config = dict(
    n_head=4,
    head_dim=64,
    d_mlp=704,
    norm_place='out',
    norm_eps=1e-05,
    rope_base=10000.0,
    qk_norm=True,
    lr=0.00171,
    grad_clip=2.0,
    seq_len=512,
)
Each number is 500 + 40 x the weight over its row's rms, rounded and kept within 0 to 999. Layers, rows and columns count from 0. Numbers have three digits each. The size before them is the row's rms in percent of the matrix's.

# layer 2 MLP gate, 704x256, rms 0.0928, rows 98-134, columns 128-255
101:506545525449404493496486464520532526460472502445530505491531506539537468470545503464512504536510455456487467520503511526486477474495514496511506421432476484541505567470469529502399415484486446479544519527510496470470495496519478536541558461578456454486515536583431548479458493453525508510433558576588552474541427511444487535484581475514446415489516523550462509481503412481489514576455
100:491426486500449542528480506473480513507522483474471495510485459497544519497433514476483457502490521542438539448469558497541476540534528508504498418476492563570459500532562516496514529549571541522480491488545527505489471468422485441522483476521421432495554503554533433499505464511541447465509505476534529482499519543496475528452512480506520471532480483465581551455504563530504533422526
098:528482483462492478482500531481544537599507436531490494517497561552531520458465490501493522446605444546464602512486507587500528491474465521480480559512457540492461518518535452446494512517578539518549531513452542463512482563481444537505555471480437523515440469490471493443437481572442496507459496415497527507467498593561464473476554552503480537446490520458465588516479512495478504545519
102:397485520467405533499532510522524457522481433510447540601480517500539529480599557488467457505507496493438480414539473526511592494491465484483504576471506478539483516539498467496449573390455465498470548496420474453450533512488516452513519565500446574517433474515524512493526474536532488556482453458493470499516576490513420537478532483448486497520505503427493564513501512508521507446548
101:498539500521473573487549492554480496461416486536539474492452526474544485572455512552487493540479567537484480442483550487534537549573436494495516500469494494445421505489453513535498507486569506488560540417428566496502492547554507507539484504449437584490519542540482454418484449491451439527464417470513566516520533505503536546481462461525472529496506509460529520515503490506439510427563
101:520541472493522451547485465543553471554525526548547565488506513535525493520441522492503525491539500494505519503506467475481483534515444543560541427462396461490432483447497526488545511500530475507502480499548492492474592526525535459480493481562533532481457597550566487472447504485576481486474502485554515515424467442529535500534482494450466461538533518517460521530452467448499492543513
098:501538460509453498499498418471515553531518468466504504499532544488504480511547427569453529468557528582547480419461544506479488470540530493509445445414520502510512513505434525449487441530498553422510427415495517489481476433503531579529497428480483467569519529501449476494479475494518494545474525476458475538497481528392509533532503516512425502519527424442512535435475598524526483477562
096:430447528426483492515465552473464455504480531541505528441482490408539596481548532501471468520546544547477554456490523456499512518497513515529517459495566512526496514517553479459526529530609547469440523508427513481474522470507490493473474533523424463468509579522464500450499503507479579502497485549500513542545465486500488426394544529485469488483476489443454540480515479524475515520540
098:440464497525488501438524546435563524517492507533491499443480485530489511566491514466497561467513532460474496511451500501446501449493482490542485444492453439480553523498478481553508561526583454559520531480521504445500520490442451545560521494542473467461504545525538490482494478555539372570531503441464498479519572500521488485522463508552474506520472450532491535543498486499535485545540
104:510522510480479528522468413471501519514446504516495477511464535535518532476480486562549453494497534493489591486589468482432488510431515560483478528472472519524444457403527528537475498441490464568418500520477422457534531535506539508589525449520530525497497522541536480512408475486477514453477519451517473540507549524504544510516465454512457497549505476461514527490475461569481570486444
100:472493517520542536517489485547531459566458519477515514529430450455493511481474537581575514496506563449471458546520512520505507463513528491481518483424464423484439507581483434426498538494535510486451551504462497545436461472394444522529499533532490519473485482523473476473464499483522572485519435549452442493455579612490452525503484535409462528596538494496484551472521506403488544514492
092:508533551485512556564531448500538464443505500559483562502496595474487492513550489481534522429432531417484518505500454593508495520541505509488484422447425523508474488485567466481521561499460448516508491443546536522501448541490506567566508473529519521478437456543533521495446609430496487541509524480484512460466572522575531462501513421403534593494554506466496462508483502462487549521455
093:515535465522501514463579562500556479558573510481556469553575494498535491529497589456536478400510583487476459474436569520518461485460503533557512501427520532462535561425554518567434499416481515501472504629495560424509470544438578502525527505431483446468521484496469488518452482482475503447475551460469499434403547421482567493453486464517443496528487505485491494540511511511524522473434
102:456458567506427546551436486537480519593495444512546565547588552496552506558541514464488498521490498473491481508507521564516462484456493502527530447437491488480499470454439513456438469527479559538479474433480525529551539464486455520559481464481479482501476530525515526449518561482529453502502506545497480542524478496442480531570514525477523497549553443441553526510478520486491522455473
099:474514525449492479546512494464493538502526460550507515522556491426555520515452466543474523460526492487405537520542510545478446536500482511509493533476543482525466560455555520483524479486459544471501499468489455504514572512479480473572524494559435514483464430617551462470442528517517519459523538532500499518396544509441472541504477513574475465483450380455442468561472528525500540501506
096:503484528414480474496517546575500521494464477527524521461519538478580466511584489509477455466412483444530583551463500499469567479495530551485517540515480497544511481499531477526504521508510523477455510453435496496420581469499540488527481461535541554548559523505469469517460444548496553554424533483521521507552530424543414420494500420492495480482522490488560487458483435528533559541495
102:433560534525434529505538542520491473504497493508504556500577538497584488527503519481524528465540511487391522437430459504448468517419518563573494506487485529564417557470544474505444496471472427508444499557485481417518506493475572560502545503501531435506490453481517518501542474455467565520528533464497499478437460555514461454523518553487564503514455531459579471488500529448433454506521
104:479461476508542485575509421484542526547538480592474480514464547533537518461515525510520547500504506461440475486545575571559514509469529484517455480498481442471401462415512504504361493500544459535489460537501441454539498473517419464539542523464513484474433551512533483483530511495513532490443541499466551472505469522535446461489560478511478456486544489520490516537430468527463518474490
106:529488520500521467481444496490442572516534534473484528506506493506572451499492447496512517499554559513532577528505451465511478539419505592409499477479552507494447480447523572607530470494531511511441452547498448545483528505453493460480509454478509514518508544550436519520445451464529505563462494481542569530550509491527539480477436467480544489501528472442489517488437474516548492516510
102:424503483456512583558504436598527525503513480485490539502508543497488522408465468486478517545504553526432480519464554589526543484560458520533557534452522521524537546512494565487481491532551476516485478549484514520485452521525513509517473474544451470477546465470535453482501402550530419543564539476543539462508572499485512491518453439522498518451514566431588523509482496534515441515544
100:552504612444532529584523483534541496494498497520506496472558504479572490483471500475475618484455539491468477506511593544485425473471512485537453435518442492491484525489494532459427487543515485487431524545444477574489514489442520560475564562499444428476506484488571540436463522499498501473495584460459480524488527535523490443463443457516450511493461484428541464413503469442545510513493
097:406509523446487484548453537478502527514518456538519519494474428466465488491487513534536466404452565495523504550426456441455525565506521499461532521433481436498523512485513548502501547493460513512479540568513449534508470466481573524512481546505532527462538516478467378450473577462556439451472413459484559450481454509515533470527463544480437429535463441551513463545498511485519458547577
102:515481495542482537526538512443561507531470476533482495514511446477531414494432499468427534506522509532515519496513461523483570458561495494576528558539451489584533544549536435646522495457518539588453550521485504560484545537525473496521504438467496542528441502548523478450461508507513520534514471537554508485518511503498422469547577505492464496529509518539548548552446510479461445547462
102:476530481484436501560521435529515491510506534576457469499521483515520515471511478462520502527496533502453483506509569527481549565479562507447537531482501480483529489532507498507454424549512559535495566475469426515471532459471530454632535577565478505401552502526533542486431468475455487468487576483509517485433558544402458553441476462480542453492465561464470507469483508498489430493510
098:567418506480441520603508446521542557483525447449528464563516470568486492480501443522504519482467508481457536514501554553582534519519486518491479538538540450523512527416446515539558533514546493550410508569469472453419495501442427496525511498515420513505504496520469544471420519419504507506530465457471548521472490553528533443540452483446414573485493446487459474492558494534553475472579
105:476474523496494486537522579442561477518534448507487515538476423527527433475415480493519551421503559536602502504418485421520492512535446471469528502498440450536439531411564448440423523438501592501514508520464471503434494466505420448484523456494481540473538500469413484438538508467461527564501498495482476474511520524504462506458481486546527498515521437454574448488571564564514520517520
095:472498457494470384499612477508523489498441489512464558512475453508525431475480508525541499544468559605532561493500503502537452465563495547497470469533477465479554516502535424513492487476554509470485544445451464467539462530480484432486531412520500472558472570513430506503538475541540426531501501482523504495560542513489529535469531457576526511480459485546559486477523500466517432458522
097:522521506474489465587484563518523424543480491517518569416516569457540463404528453498532516504473524437495542501461482510519509525562501523518546449524456550514507513540488478464514525523536555466548481508457493512464497468395587448545524457518466515452523504544505490490457428483477507534515571555485536481473540532555448544570481471437490574462498549503495510513464545410451510481474
100:468483500495527483516515459465495518559416535528429558585462468511526507491444500511551497485506488520462485480497472474496460496451489581574483519503443513555491502436495424464432507490506514518495537487459544467481549483557496541509533464470470426469464542597539466525543496426497540551581479492492496466463558520477491553475504526503526566529466529495443498522511483493440507523450
101:491450492468440517534466483500578475480491484466488559519489521492533488489421479530561501495520509479454518470540531494448530506489501484475489499533569495515471492462504508477459543523546545466475536556442505481523522552475565482513475490507531560536438436507508430494422477492499445472524590420443496499531529474511603515464493494482565523513534455458559575461584585531465468542578
099:497477485488445426511510446541537512436502466525506524460461504552488519409476517521449487484467552426479480553521513569574496446456394490505415461435505505521447445456521515478511509490518517454506527527486457510499499486457484467504502507453464466473499471563482474441483486448549499483498462535447520575527395509562452498472498475544553468488490488467567425545466455537509501469485
106:474470499428490486520513492520503527532533461541445518475488508461521451473490492494468488456547485513461550509535491553519529451501506483472462573480390425499482502521482465450475532536473532546494469514505483499536552442497543559566494460507449558468495491517536547421436511511457513525496549448560519550494506423545426493474470470531450539548618488452508485502499467421478542477481
106:489502444465541454523465496565534428547472507562423484502502484602535547508538480531509487442521476501508517484464534521492465416536508587476549494421497521491493561439509488456467507545511539441551474484532467470543493441458452520484573538419473576496468447503537540513465544494524436532501494465462531514494523570572442467450490464555464482449480472458545494556488544524480519468467
097:493552580510472461495538447514537483527462538566496483538451510502531523500452524510508590556492537535549534483434577439586572411463464509498513458546462510599503486492461438472527512554493500415510523505448459486519464483453527576499519503506536498425445447491490451447545498457494419496516522463484562525605553451479591491549511469469414493445411492506512531523504428446515532456555
100:474462481485458536518483514472494526536544467502496515598479497515541507422491524456540505492536482512543416507516540461550496556526623468557550469484435450517458525501516539570518451474542481422488456473534441553464506442533516503488470460514395504446585459527510484482441500489544465483509394483498494575503543555513480524421435477468529515465526482424516531561477527501527480463550
100:480489552464513535560462615586557461499545472522418518570477474557492504477506441497468519518476577495507550492497542496402555556458472540486504517438539482543495582489482465477466520466472513510551499529554465543469512520453610504502508557557456537490509447442513479456537562530436503528534472528470465469456531526480468484475476534495514455474427510438463503513514600417552561538500
104:568509471513471512521455533497503451545539454462500560573449477567570461525411534536450494491523474504456558512470511468553567452517461513511537418496464528474461493531504505554454524528438510474507537506425460516516529536460475504560542456463500434514511495546541505449491519532429499517517518563545489502438488532465558572442551516563484440428551471492515565612524458528532538467466
# layer 2 MLP up, 704x256, rms 0.0967, rows 98-133, columns 128-255
102:569506590516415500458489505443513551549463437484510539459556493477517520489507430530533497459484484559531496494436548511538551504543462502520484545580483520492489430445494460447497471484460469477520459466547477543450500552464404464453490519446498583502483440552525566476526516495485500521422466535507529528533461516468503495464536528499520422476498511528515465528507477455520503423482
100:481479528487560481488454458556540514475510498482514460460437498477528477498523439538486444519443492468426530442515378436472459549504499570470485462525512509434522447511520550539541438548535497436526476485494520476391527503435511540470507539552499450537519457536495501520414499477456444508536474499518548594544488490542492485520481505489491578519481474456533543485464434532519502477466
092:431458524453441490502532433489482451495432542579487484513555542564559506422463434516513533511503526527502496414550485431536488537500496561459493546593465439489496434479518430503496561500542470475495485484461481442493514562503401460466555471462495476579503552505476543471450437477542520500398525469446553550493493538488487479473433515459429506547515439474559477442481441528460498412576
101:547433584466496417504487482489540521594547491506547490495500481517483462497555476524456474475527457490447477416502530462551502470407481521500541515543511490576493435515469510495441502442445518529452453521464501534498524574530504459528510520537515511581456515545458518536387474528425544529523485577490555450470455524555489539505439473427485529527517558470464560488485496457509442563493
102:474485455506503527497540445451560539480523507410481473475405487477488498474522516510542474608514444490558485532511571405451450446488502485469484446513441494538505552498459451531538471510481531512542536498528435447568471492499584501454455452529429458440520450534477571535529475486518495495507562557562492441500446481520499514535458449564459482473486469458519495533535455526553428423498
110:495466470483507466451451472485475506509550493564474473460536509464533504519491512524549480494536455483493524474472479502511497524445511544492582544560477504534516542426503454456455455532542492453436521499505521430545564509533472515494534434544534473530482474426448461456555535535579512476517542412520489613504519496471477519472478506480522555522457497496479523455541493481476481477457
096:541460519458503470505493538532585530505507559505516525406526489497527490562509488556543434463507542561446468478501464479562473486450481480589437478521531466542497525485480514512483530523514501515522543514474549458525504544493495431566512477423459522438485551440476533449508483481590489537514511581487517469554418538527566529533490510467493534487441457513553449451570449511504536478464
097:569577541462536456497454531502562544453480503495423492468484565488451492547456454552485569470551584530468487439487473524460517445554514546510489551525527505563575545504460496458479459464460456531532469520526432550478492494455514566483510503568507519496505540495472453494502550481519418473455543492447495495484474534502530570565503527457456470477535535551461475461511552479556488537472
098:538479437506535485540482512579566447441527500509522571485532509525491522482583500564500506477518533437514510548440540508580457504496451481473518500496448441565493488522492535535597438513510491502508492474496414561491481455527480485481414426474577467491491550436457502471469491467463461546496581514519518553459505507502461486587495453424574559539511505523516484478471454485474544473481
107:451485470549536466462516494544431548503526529430585521519467537529529451491496475500478502505428470503457494540495465491525502582343508442523453517506505475544441512520495482434558470514444452485439565522494525443548480502492582479507475538565461472498525515517489434469530503499494443469483497499494528524503481491440498480456480456551434495486440549456474434477465517474548439479546
095:543528479438569493489484459536518473470497527490479464471467477476467542448498495596458484521466484460496538507440438471528514551448472474496462513401490470489465539565509546491520442477564523501530491416525527582540499527500460560504476504537571516542502477514549500468519567446506546508563480486493466477489516486469532467494478430506511508609541496475462431494444503455527519495452
095:572471555498459570512485532483491532424458487536453548540493475498463551536469513520503463468482508546537487528427470490503514426465477503477465429471447467478547489533490568530481486465471429456458422403457467504476517507489499482450546523459527490561492507524471491497501490498448522461474413542458473518506560548515518435451517520553473512479494590485489470531483557450534552494467
095:496485528537491532507464500534528542513431494548457488536421577526492514413464514456539502513493531537497460506493520437481548507479503480477508516542530492485517509504493500533611478465563437437475486569496532534597500489470581496460499458511482499502588500482434485500470419481464446506524454556515554511492568487509527506463503516484468480510455511519458553524494461542468447578457
101:524477517479544458506499522454515534495500483562525577488511502478550541479506502543429497487467464545529578521567554549463451394439490487516491539509507501485492467457516467534578523439441468638495583482567471492459526517566527497547453557442545470515557492533482515515482519481520541462589509477435469451549505531507487511506409450507513538503590543502543521542476534486475519464460
096:532510464497534528467574477562508495515527469472480507591535545539502517493531478529441509482506474488531509477449498558507483509520591473466468412494486525528554443537488509496529484532478478420555486506499449504500569465546507521556431533528412419479468502555437533509513507482519442562432449511506435524490481487425527453431429407511541427536509550471421506506479472417481508519479
096:496557467477468459468521465460487514490491516510488456500517483502423559490512538513538513562515552505486469548547496577499487500508536594527518549456488577447488485535470550507504427487543455485505500561523489571556476517438408477519463490517445474475428515449510578455505570552530549564514504603512428440467494484460509581447490523530450472532553481541467482552471589450454452518496
102:508519498492504430503463486454464516524585408491530455547486466533499505543464473474506534450453524525477431460502441514449437573507564566478503522558454443549550477548546451472542487554497522464576441456533446487434488511537461509525536475523484487442484535500539554520550531453466463566432587456510582532514494491535483433451430482552431460567479551493496479517464468420526534433480
104:494475484465443522528493502464449529416479471467462573497501429531480620539399442520433575466464498505495537518514577528547533511562496516480513475528531455510515546511459513470445551494443510598512509425508533505463532470521446462473510471531497503472547506514445486503452509448486551510567539573511504513527537527457468512560526512579508569467549536504427503543536550504483522486496
109:470483500501453483515533495506525458436546507538481482496478568494442527491507553432453499477502516555478544581486524566555472508534392443491488499523561444464494436512470539533500526391543526505548558397479536502537504507455502566488472471516512492490519521550508402500493578503560442503572434505595492484495487501491521539463495529501471529453499504479445480501475458514476515452496
104:489398503514535491497442495463561460497514503502490463476505494498430479438465461485557526448512445436520453478535578496546523510520485541502505530496504440468439411502509533476460482545477382512495491530542447479488415553476550504470528480533544578479504528437521517500569447564473538470502548499510532362438478573566468458500430586489508493498462523487491515499488508539525429516504
097:498463536521477469488464510485506491526568518445455494420490484465540529474566476528548503476522541475563518474518481500502563517568524482536496474497462517492490528509508454518492480498538470451551487424538513516527461435447472579527508502521489451517591499536466395518546518570528472454484523491495449454445566484587455493430437436520426515475498472486510503450540553527537516556506
099:449486452457511540517507547548511440539540521498544484513577498495498505469478597508483483524501413378494429450532441416490556453467557500507503517498522461524512498558487448437523494515499541510455535541517516522496533449483477509469546559480482533571462480481547489526488484468529456553495476379452494474455442499551442414571481480552498528465498562515560526491463462514534556445502
100:492435519517511516474468555483515591443551501545445521614521442506484587553467530533537507490429529493514497523445519525468555545504553479534508438536531502591492459496471494483509504535498468493499455432511500490454481480497380508549539523590525432405526493431524492517532497418473390454462451440499589480471527503539459437475457531571518427477479534552456471442495433426516553457476
102:536558470518518426517465502516554507513453530464533493602519410454481528427570582498509566458443507462549496524494523566519485491439516426441566508479507492502499499484465473556519498509464431488512491489555443490475508406547454520557473499562558484431503459462491564486438488467443507521547490498493517421469514516492517501511555488493501441491493529528521518572528558435513492531470
099:452529554496498473537536579555493528477534469501448473568509531537512513430540436520523456447543531447532510466521533557527549457460535545521411537464539513490502500494471502588510555453517508538478490467547480552553476542542585474484523539458489474470520526566514569507547491543537541547500481497464543457463488463533476440533470553502526432386459559491498461497516464427509547509493
110:471577490496498510503522464557518555536533507461457507427505445530527519480519439482487488474520476549457514511519525511483426542492488545537549474482562543516543501458482544519551429453514519500392470545587509506398511469496538513492497472504472465505469511538466548462552466506486471432443502437552519476531463525573421521524474489506437467493416524511558519529478484470520423453502
093:503561491498554507499499564475434547571490539483502535433492526540531463503492476498516500399527532446453496503487536523506493494449458478417490432458482437467501521510469492551498514517469477620521497517525557495511501515495459495537505515466451421437470545597495539509476452496524577479529439463485504457459502479478525547428567527529537504497451447547506523470502514470517484525593
097:508550459467490492496442515479530509480404481576488511483480448395493391479515553515472537505446466535525555510498543479501433423443571480455541546444494485465513424455462483416463487468512513524541494437561500481488445531473446491497540491445473448485462460529534450484531427469469498503501463539510555448427502537430417542482458518485518524539512451580497511523528519469509493501472
097:531520533524478543498517515509439526520456523563446474549489474487446538566518495510531478547441512518444427508520501516529569447521515512467544487450482487411560421413466551436518513536531569500485418501423541481464525516441540532530515478531435538510495493530514576480553519536500504529599507505470494466494491478489456573500536605538503441494494448504495473475512535564484420483546
101:503551472485475576538464426485540477474561497518463493518509415525495569515520519466504482543530477448511440511469533440536548492462506469520542471494507508475491507455477474579484465501488481463543465479483505466428547471536489457511544541498518439530482462474532493538410545481496471488431452457454527556521523501489452554510461524551526529406514474455501556467524415476579452557480
097:490511487500491481483481466461463561467412511541532493457444545479488570464470501388490537592502542497490553512434515475510463587544539481480464493458532522448473547442508464550580506486490532574466486475439502511534483451531470537515541514495492527471524475472448450558525539536470475486488519485541496509424431557484517479443558501485474490473545478459475543476555491483567479477480
107:458500419455544470511474526493504507420581519468557460520541464493474485489590453510484481450463499472517541616492542468480472469467543559479487515460527468504478588431482505545540553527452479504478525503527478621512491544442543531491477442473555548569489425492517444516513541525498560535532502508449464486448516570474520447478533465510527480577461561569518424543518454420526510531503
108:571529505467497527451517506485495486489512545531477501515518457498549510459548425455471538502538423464534587456522495484552546452520494556436572513566458456508475424538481500470548485489472510507582540569475497487510521472499478531501498561548426489458494515543465490487450542525465501501534525429551459495543532519550528489493472547519420434522502464481509577496506513499490549556522
093:448444507456444483503442512502530571475513424481523512425546551504491521547521528547485516574453509505485487545491501507431504500480553475451447461468467504478463494517413448465488536479520499481557485458440519523565498574425483447542552500480466557465493501500456472570485506570440539467516449537491473474460463527451470495552506542539485466441522515503468525523453415536458435526510
101:526512530476461474506482496538513570513555412510517482472611514519542527502512524568468505478537492509547502430497587478492431546449460481506470491430528487496490475435543542462480537465433441513524513473500537481526462481461380548466536527482495475476500478461526576475426479505473460549506478469518558507521508458553534496538473525591496503480533564496529479515515497445501494565466
095:492503560584514465489594522483499473472496504546546482508551496493534549527473469463474545403520509524570551456497492503472553436518414413451514471546512466540507403461509533486511502541484553510506568522536597539517512432511497522525501421479533560469469517487460486535547563459513489456411522471501569548467448480507487527462499490445482455535541501553505522584529509517526459452447
# layer 2 MLP down (transposed), 704x256, rms 0.0926, rows 98-133, columns 128-255
102:504496500466506440444502492463463532545493560491512424502548462406495514438472451476511534480472514442479505471515485487489525542504457530484474472465449502532545525473523530487517504514530491423493451546505543469492497525622559474532504521532589557488496427493443447521530575551414574493462447501537495579468427531440487572494539493471514513497458482519533498551525548528433566550491
099:500540517499542574411509489472462502533512498452481430483485548479456369478434462491548471544448518522508536577520482501504503464472515486441411480518449510543553552426516476539515538510442450487513494469486449530455504543593476524475378520469515556430512511471481437473473504438497497443559531480535498484464471583536470534481517491484524467480464582469476459564523524581572513453453
090:519631406526560512483459552500464493382541462547522487480476486497456469468516566490553500559484487500545537551481489464517506471514464447547468488478428426509505530487540566571498481444504461544453528457571508584517525499514521571461461506453525493434533489447490519508479520482488473503513521477556498482533509500475512477540540510521552421429468548512502499537474438434502480474496
101:478513546507573548426520507451510471509529500534559468490499491499551431490549520489495507450496460454528453475538465510512432431510500530550565559526398496535501543611519572524474502413481540467488440486467526569411530556568474453563487512513462548531439481480469444461499477511464556439469527541446580469463505458552532487501523491426531538544448525509455519468456479506480444528535
102:444483437524502489551473568432468476498500517510477525446519533544558545554511469470485505594493466445526562499459461506531443461477461476530561519536457503440477499490491598502461490533431502508433436528467524443426463448415499525511514480515515468505545477544555494520586446431463451485486587473490483508448550442487511459521525454514510486486529534456485600516567545448524477505485
106:476452558483487491553432518452466572545429562494562514440446493427451458437507440527463515512472578544562503572567508537515428498435539453558500508527476529502463473524485520497576494475492491525454472539536498524495483547590491606497516521494504585453541560424532470512549532506460463492433560504540471473509542571539530526513482547572432482480452492548440498462502529485471513514469
097:485561440464472549530563496522502501553493578475511475544542417498497531434513412510507486481616492504455483495507486556471421549466520406495504492480473485507551529521456528514497507461489520492547464522532495515500529571570535574525508490535499454584447516481496519465528540480466472541445458472502524506421505498464477486456483493562515469464527531517496497428434480559474475495503
097:456529525448549517528434479501538536467465502513478489493553502486488472563513483489442509581527498473464464481425469591511538558524556500523494545468552486547509526538535523493509521544496439439490456604491484576594549501471507484497501524571457489474526485524521479466515494541555501494438524437521458523444493478458542533475524486550479479560561468534491498433517474443461453458488
100:472505533480439472550457544494548477545506494464542529517441558480462507499514512507536469426589453441525478543478482435497490546546485498513513517520524501569448544523515456490392511527450510469519522449552481507526528556553486533485470535524542514513448498508402523555479578457476490485490490506535522543600453511412496564483491482534477519540505539461511428398508588519534489540474
107:535505552500534483442454513443437479462549495473503561566502473550528467566497454506517575498462481460490500520519509479563535479492481496516504489477547504558427524439452611496497547524518502510536417552588561540534528481456516463512587537495463520543509433570522486507607484564461542506558500470511482531442491518498462569519509497559507525460482467498507538541530529443499510548480
098:509525505448537444465572446510548586548476508406499434516480562562482457535428558438396542522505453543563471511544585426497473522479541428531508507554526497505488508508537567483483523523546511515486513483568520518494514437479412466500466502494426448551499541511481464471462607508569445500496515436480494473450496573515521487483411496469461506509457487357529384534458488567410463508532
096:472530455528523508487434444446478528454483510530422546573525506520538489509437444529488524463569507582513462571578497503421481475541446529552507402472412511455438493477579497588472411553475565504443482534480510472501491503493469494462483445527520481510522474527495533433470531508496516500544518513466499499536482512515465559429534518472458599456522495524539487513549467490475465511500
094:428534489494481509590530480540456503527472543460563544490516474537541495505478492466512532521554410482488567535510531485522427443493472524491498609452519488499495484536511509480442550453490498496519527562443517523502463474429464561465482475536468498453516513548409453515496519530494497503533558518479541472544513548479502516472551473538568493509540500491502512471504581510516497515503
101:518577494474528434483510407567516498469551517493424509461537467471487534499513474511510520471493460529505484539506427470467575605502411405493434508595501532430564486462567462503468490539485526476510492519508499496489471475489492470548538535479459503475517490458495542416509475523448496558480479526492458493513484537470541501547472408438483514467518594411506509483463499526472584509514
099:476504417510499436491476484443546488500509459511490529479448504464464543532482459460506501508499499495475445587539559472461537496478467453552465521549440447497495489394432497559440500576524506523482423500514503463482469482435493498450527529445532510471504536424529455480499514488516541484484507498524524495522391517562545508575514531470441483497437495483561445507449413546519446461574
095:524440606554478493508492433494494465421517520513493526532511550488443512517502458597501466528609539504546508475492516538505501568502475563492579501528441476499469560503482532516517479483469470431524495505514509453498473497421469529531538497547527481448496468426561580496479503435542562509544545595442488475480477523498519500451540582507427514455591505530439493476442549530485479446499
103:535489477532442494508495561556484510527487409523459475484520455480474531498486510531485477489457512607547472521492557467436448529494456483519470497483424501433479511495524554492467545489512485508429522522454534564547547487499429551569490510526454465493487466484513478546524566589542524514434499460568457595467561513507474507411417490461495476551494492522487518427547540455492420465478
103:534518438493500520425461489494596472464594482515477482522479425564508541434435526555560441437545606513463442457518512485546488505558445513429481558533511391430443534463476530472509562525583490529526430518523419468556569443452494545531471517497568534465435429483475494458517491528538491509479523564487499580431452478468446445497505518512518514429459499525507511556520475473457510464478
105:433469475473548506523496485463525460409505495515518549506458482475531537514462472493543550548550472526537457506489450468475484480518486496473425538480451530586509502484550471559531509465496519572537489506443569537463579520433503534488551454552463454405472479571541523439463486527543542546470522594478557530504482535529479504520509433440542466507506440458567500542415525565484488563477
104:531503470459443558453491524534520487536524499617433520491511498491506574504418502487451524470441471491451464558487517500533498516587530500465449576496483569537559493430512561511555436445491444425488481496481595476501481506532441467465486498461477494494497535466514502480567503556443530548535528514486483459548517519476536538472492425528517488526459511514463452488515555459405501513536
100:503532556430486479425487478528471527523523547433495519510528471475539484474470487508550529509444473466466492439485552498552433553505561542550458404498573606494463471551442456537516473516467519485523339560434451451539454497515495516507506535479492488511594489529501512520486473505523553513499465517568467510503532473445502484480513534398543504515469482410448464571498456493563451519530
103:519489536485445504434485525547532517532516487490519456562535476440517453543476547492451551499488538458516420544478583432487516527478460503420462459521566522547492501435505487489520577555538470513436529490551586522512514539526537487500514464497510503515538458490553438577510461532580481531472498498485489537477501524491547558474508486502546415469495469566495434516513414470478445471476
101:538503483493532470532541517473476459524496486515441527478502452462530518480624530528587526524447472549536516522539516490428536458534548544491529512570474507420501472490544484422501499553495532454455499491483541515467578500432518528570513483531492475525481492481445529488468490437487428494571579518453511500494525464554488472540480465513456492528541556432550519474502535535552520484553
102:479477532424437556457559493545480505534520460470480572499444549546531515487542451552447514396486487480524506469516579464484478443526491497493501539509500489517455502469522467465420425538489563523460494430453476557475451520528500519567558451501511521580467539514480557538457505513463506486444537539469485466536469521512487537506473560527454507540561491546473480460486573554516500469484
099:496537461513507435489578538476508531561506565496474440507565477534515475473511532469464443586475538475455511488529440524523590502476469470448418433435469483464455553503493482498519434462489507385500470476507471520537508537411474515590491428479568461501481510432491500502543502479453512570520540438504507535455493459539551560488602511404503460520502552451510483576454518487539470517469
111:529439525523481523499502535577511560555477517513500579488531463471519575494533469559521503479407531466435414520511465478564446449419488547531513529477525448500451428492448506455550427489428501432468520498511451474512532489459502496386439540461559527509492485468580512536540445439491473491560541477507551478597532525499568509437506467492506502459478535519455565487555459553522561498460
097:478562530487554478508497566529483481515506506556527536465548481495565470519529477472436467479530389428464495456536484485487485525563470554490574475506407481483477540525516526538528476433413514460439494471511563509509512486541531488585474620479445573519537503536493473539445524442480522465478498506546472475413483523460546525463468491577444463532461496472457491547441481546529455504462
096:498451502566521511481544545494468493515578540545501474463499522392571491542523463527542502496532547537441478509535569520458525510514580473501474554506501543579512509496490507475478519458509489503498537490431461468482465503527502573464516448457513547477504464544556463484521509461444501445452462477431501419487552543522555487451409503506537474405508567511446497483534493479535468471536
100:570538424466479522492502515443523449518502481543477365536462517427486498481512445436471561492510454523467515452524484576475468461526519485466516506442469515553509483566554483508506429536483503493472484512375458498477537514516500496494519522452505529458502486530466505478503457552464520421504509574470481510512493485496526524502458509473525514525519514509506499506544455526492456434476
102:444494520470532504533533403486478477520515569477576502550543387508473449464498501468542499474446540427541476536468552519583495493511457573520538463455474547504481513565517547517529505501508609452507447510390473521456455507482534525451508463526413530476433525518497481503534470518473481513544552417533544524495556526477483541517461497501504563519484507548503450595524525498552559523480
098:542488491530546521542520543523482461516581531459533482532534470468538446541505512441501445495520497481492448425457494568503549448507525510533565514439489507518488513508485473486461401435532471532532522504485504494491623510503487491551492535554506421572489522479439501520499450385522547447525483541525493477491437478529417513505435533486438488467508521531492428558477541561552497508529
107:420572513496534518560492502489536477533438476497508499497463478495519520535487443562407501483575488534497596546469478445484563432473530519532502435487520464481484461520541582470514462458562478488498546479493466496467475552476503489535512520485564477569463556488450489564549484580512470542536477520530507539470579502483526431503450592588513479483469498528567535508534510472541498466490
102:499531547499544515431532436509548511482499538504440538452512496513524512509440545474497481476480444525484490531541485511544539505514472519519411465562445496512492511452452435521523488498484395542549540565456544481451472421526495413535502500460440535481530511464527486452482515484485499495505464534549477485546512549437520525514520455487432488511445497505552475491493522531502517518555
097:438495546520493550460528553564537483465505454565482527504500510501510536456510452431518511466429476422521537432547494540494474388426534495476463468505517493505510460499472472492523483468470517560508469525402556419525481496500485550497506522494520417444556501452462509515498474471522527485516426454478576395494496515454524491479577453530528570460494539469565432519425515513480565492497
101:526542595488511431431426475529507557491490552490579518449562423450460539521452534492486517456462486503534491492446524625486535378530527516488555548416534549458537542507485515497492492552464534488568401532549503512528539481514503492556466498561479560486552460542529553567476519474429500483541474531529566477466517461489461546460519465558583438547494496538439477464441467520503520439476
096:568565521576487493581540456544471449455483493446487479486469507444529486461439452556521507473489523475474578471478486506558458505422559523517546487482474498443486499478497499553487568541567507514543494470493482482536442505469526412508561545505463484435491555493508527519554543553452473495552509489526534519545474442459484543490512441486499521495578470503535475425569455478514509529461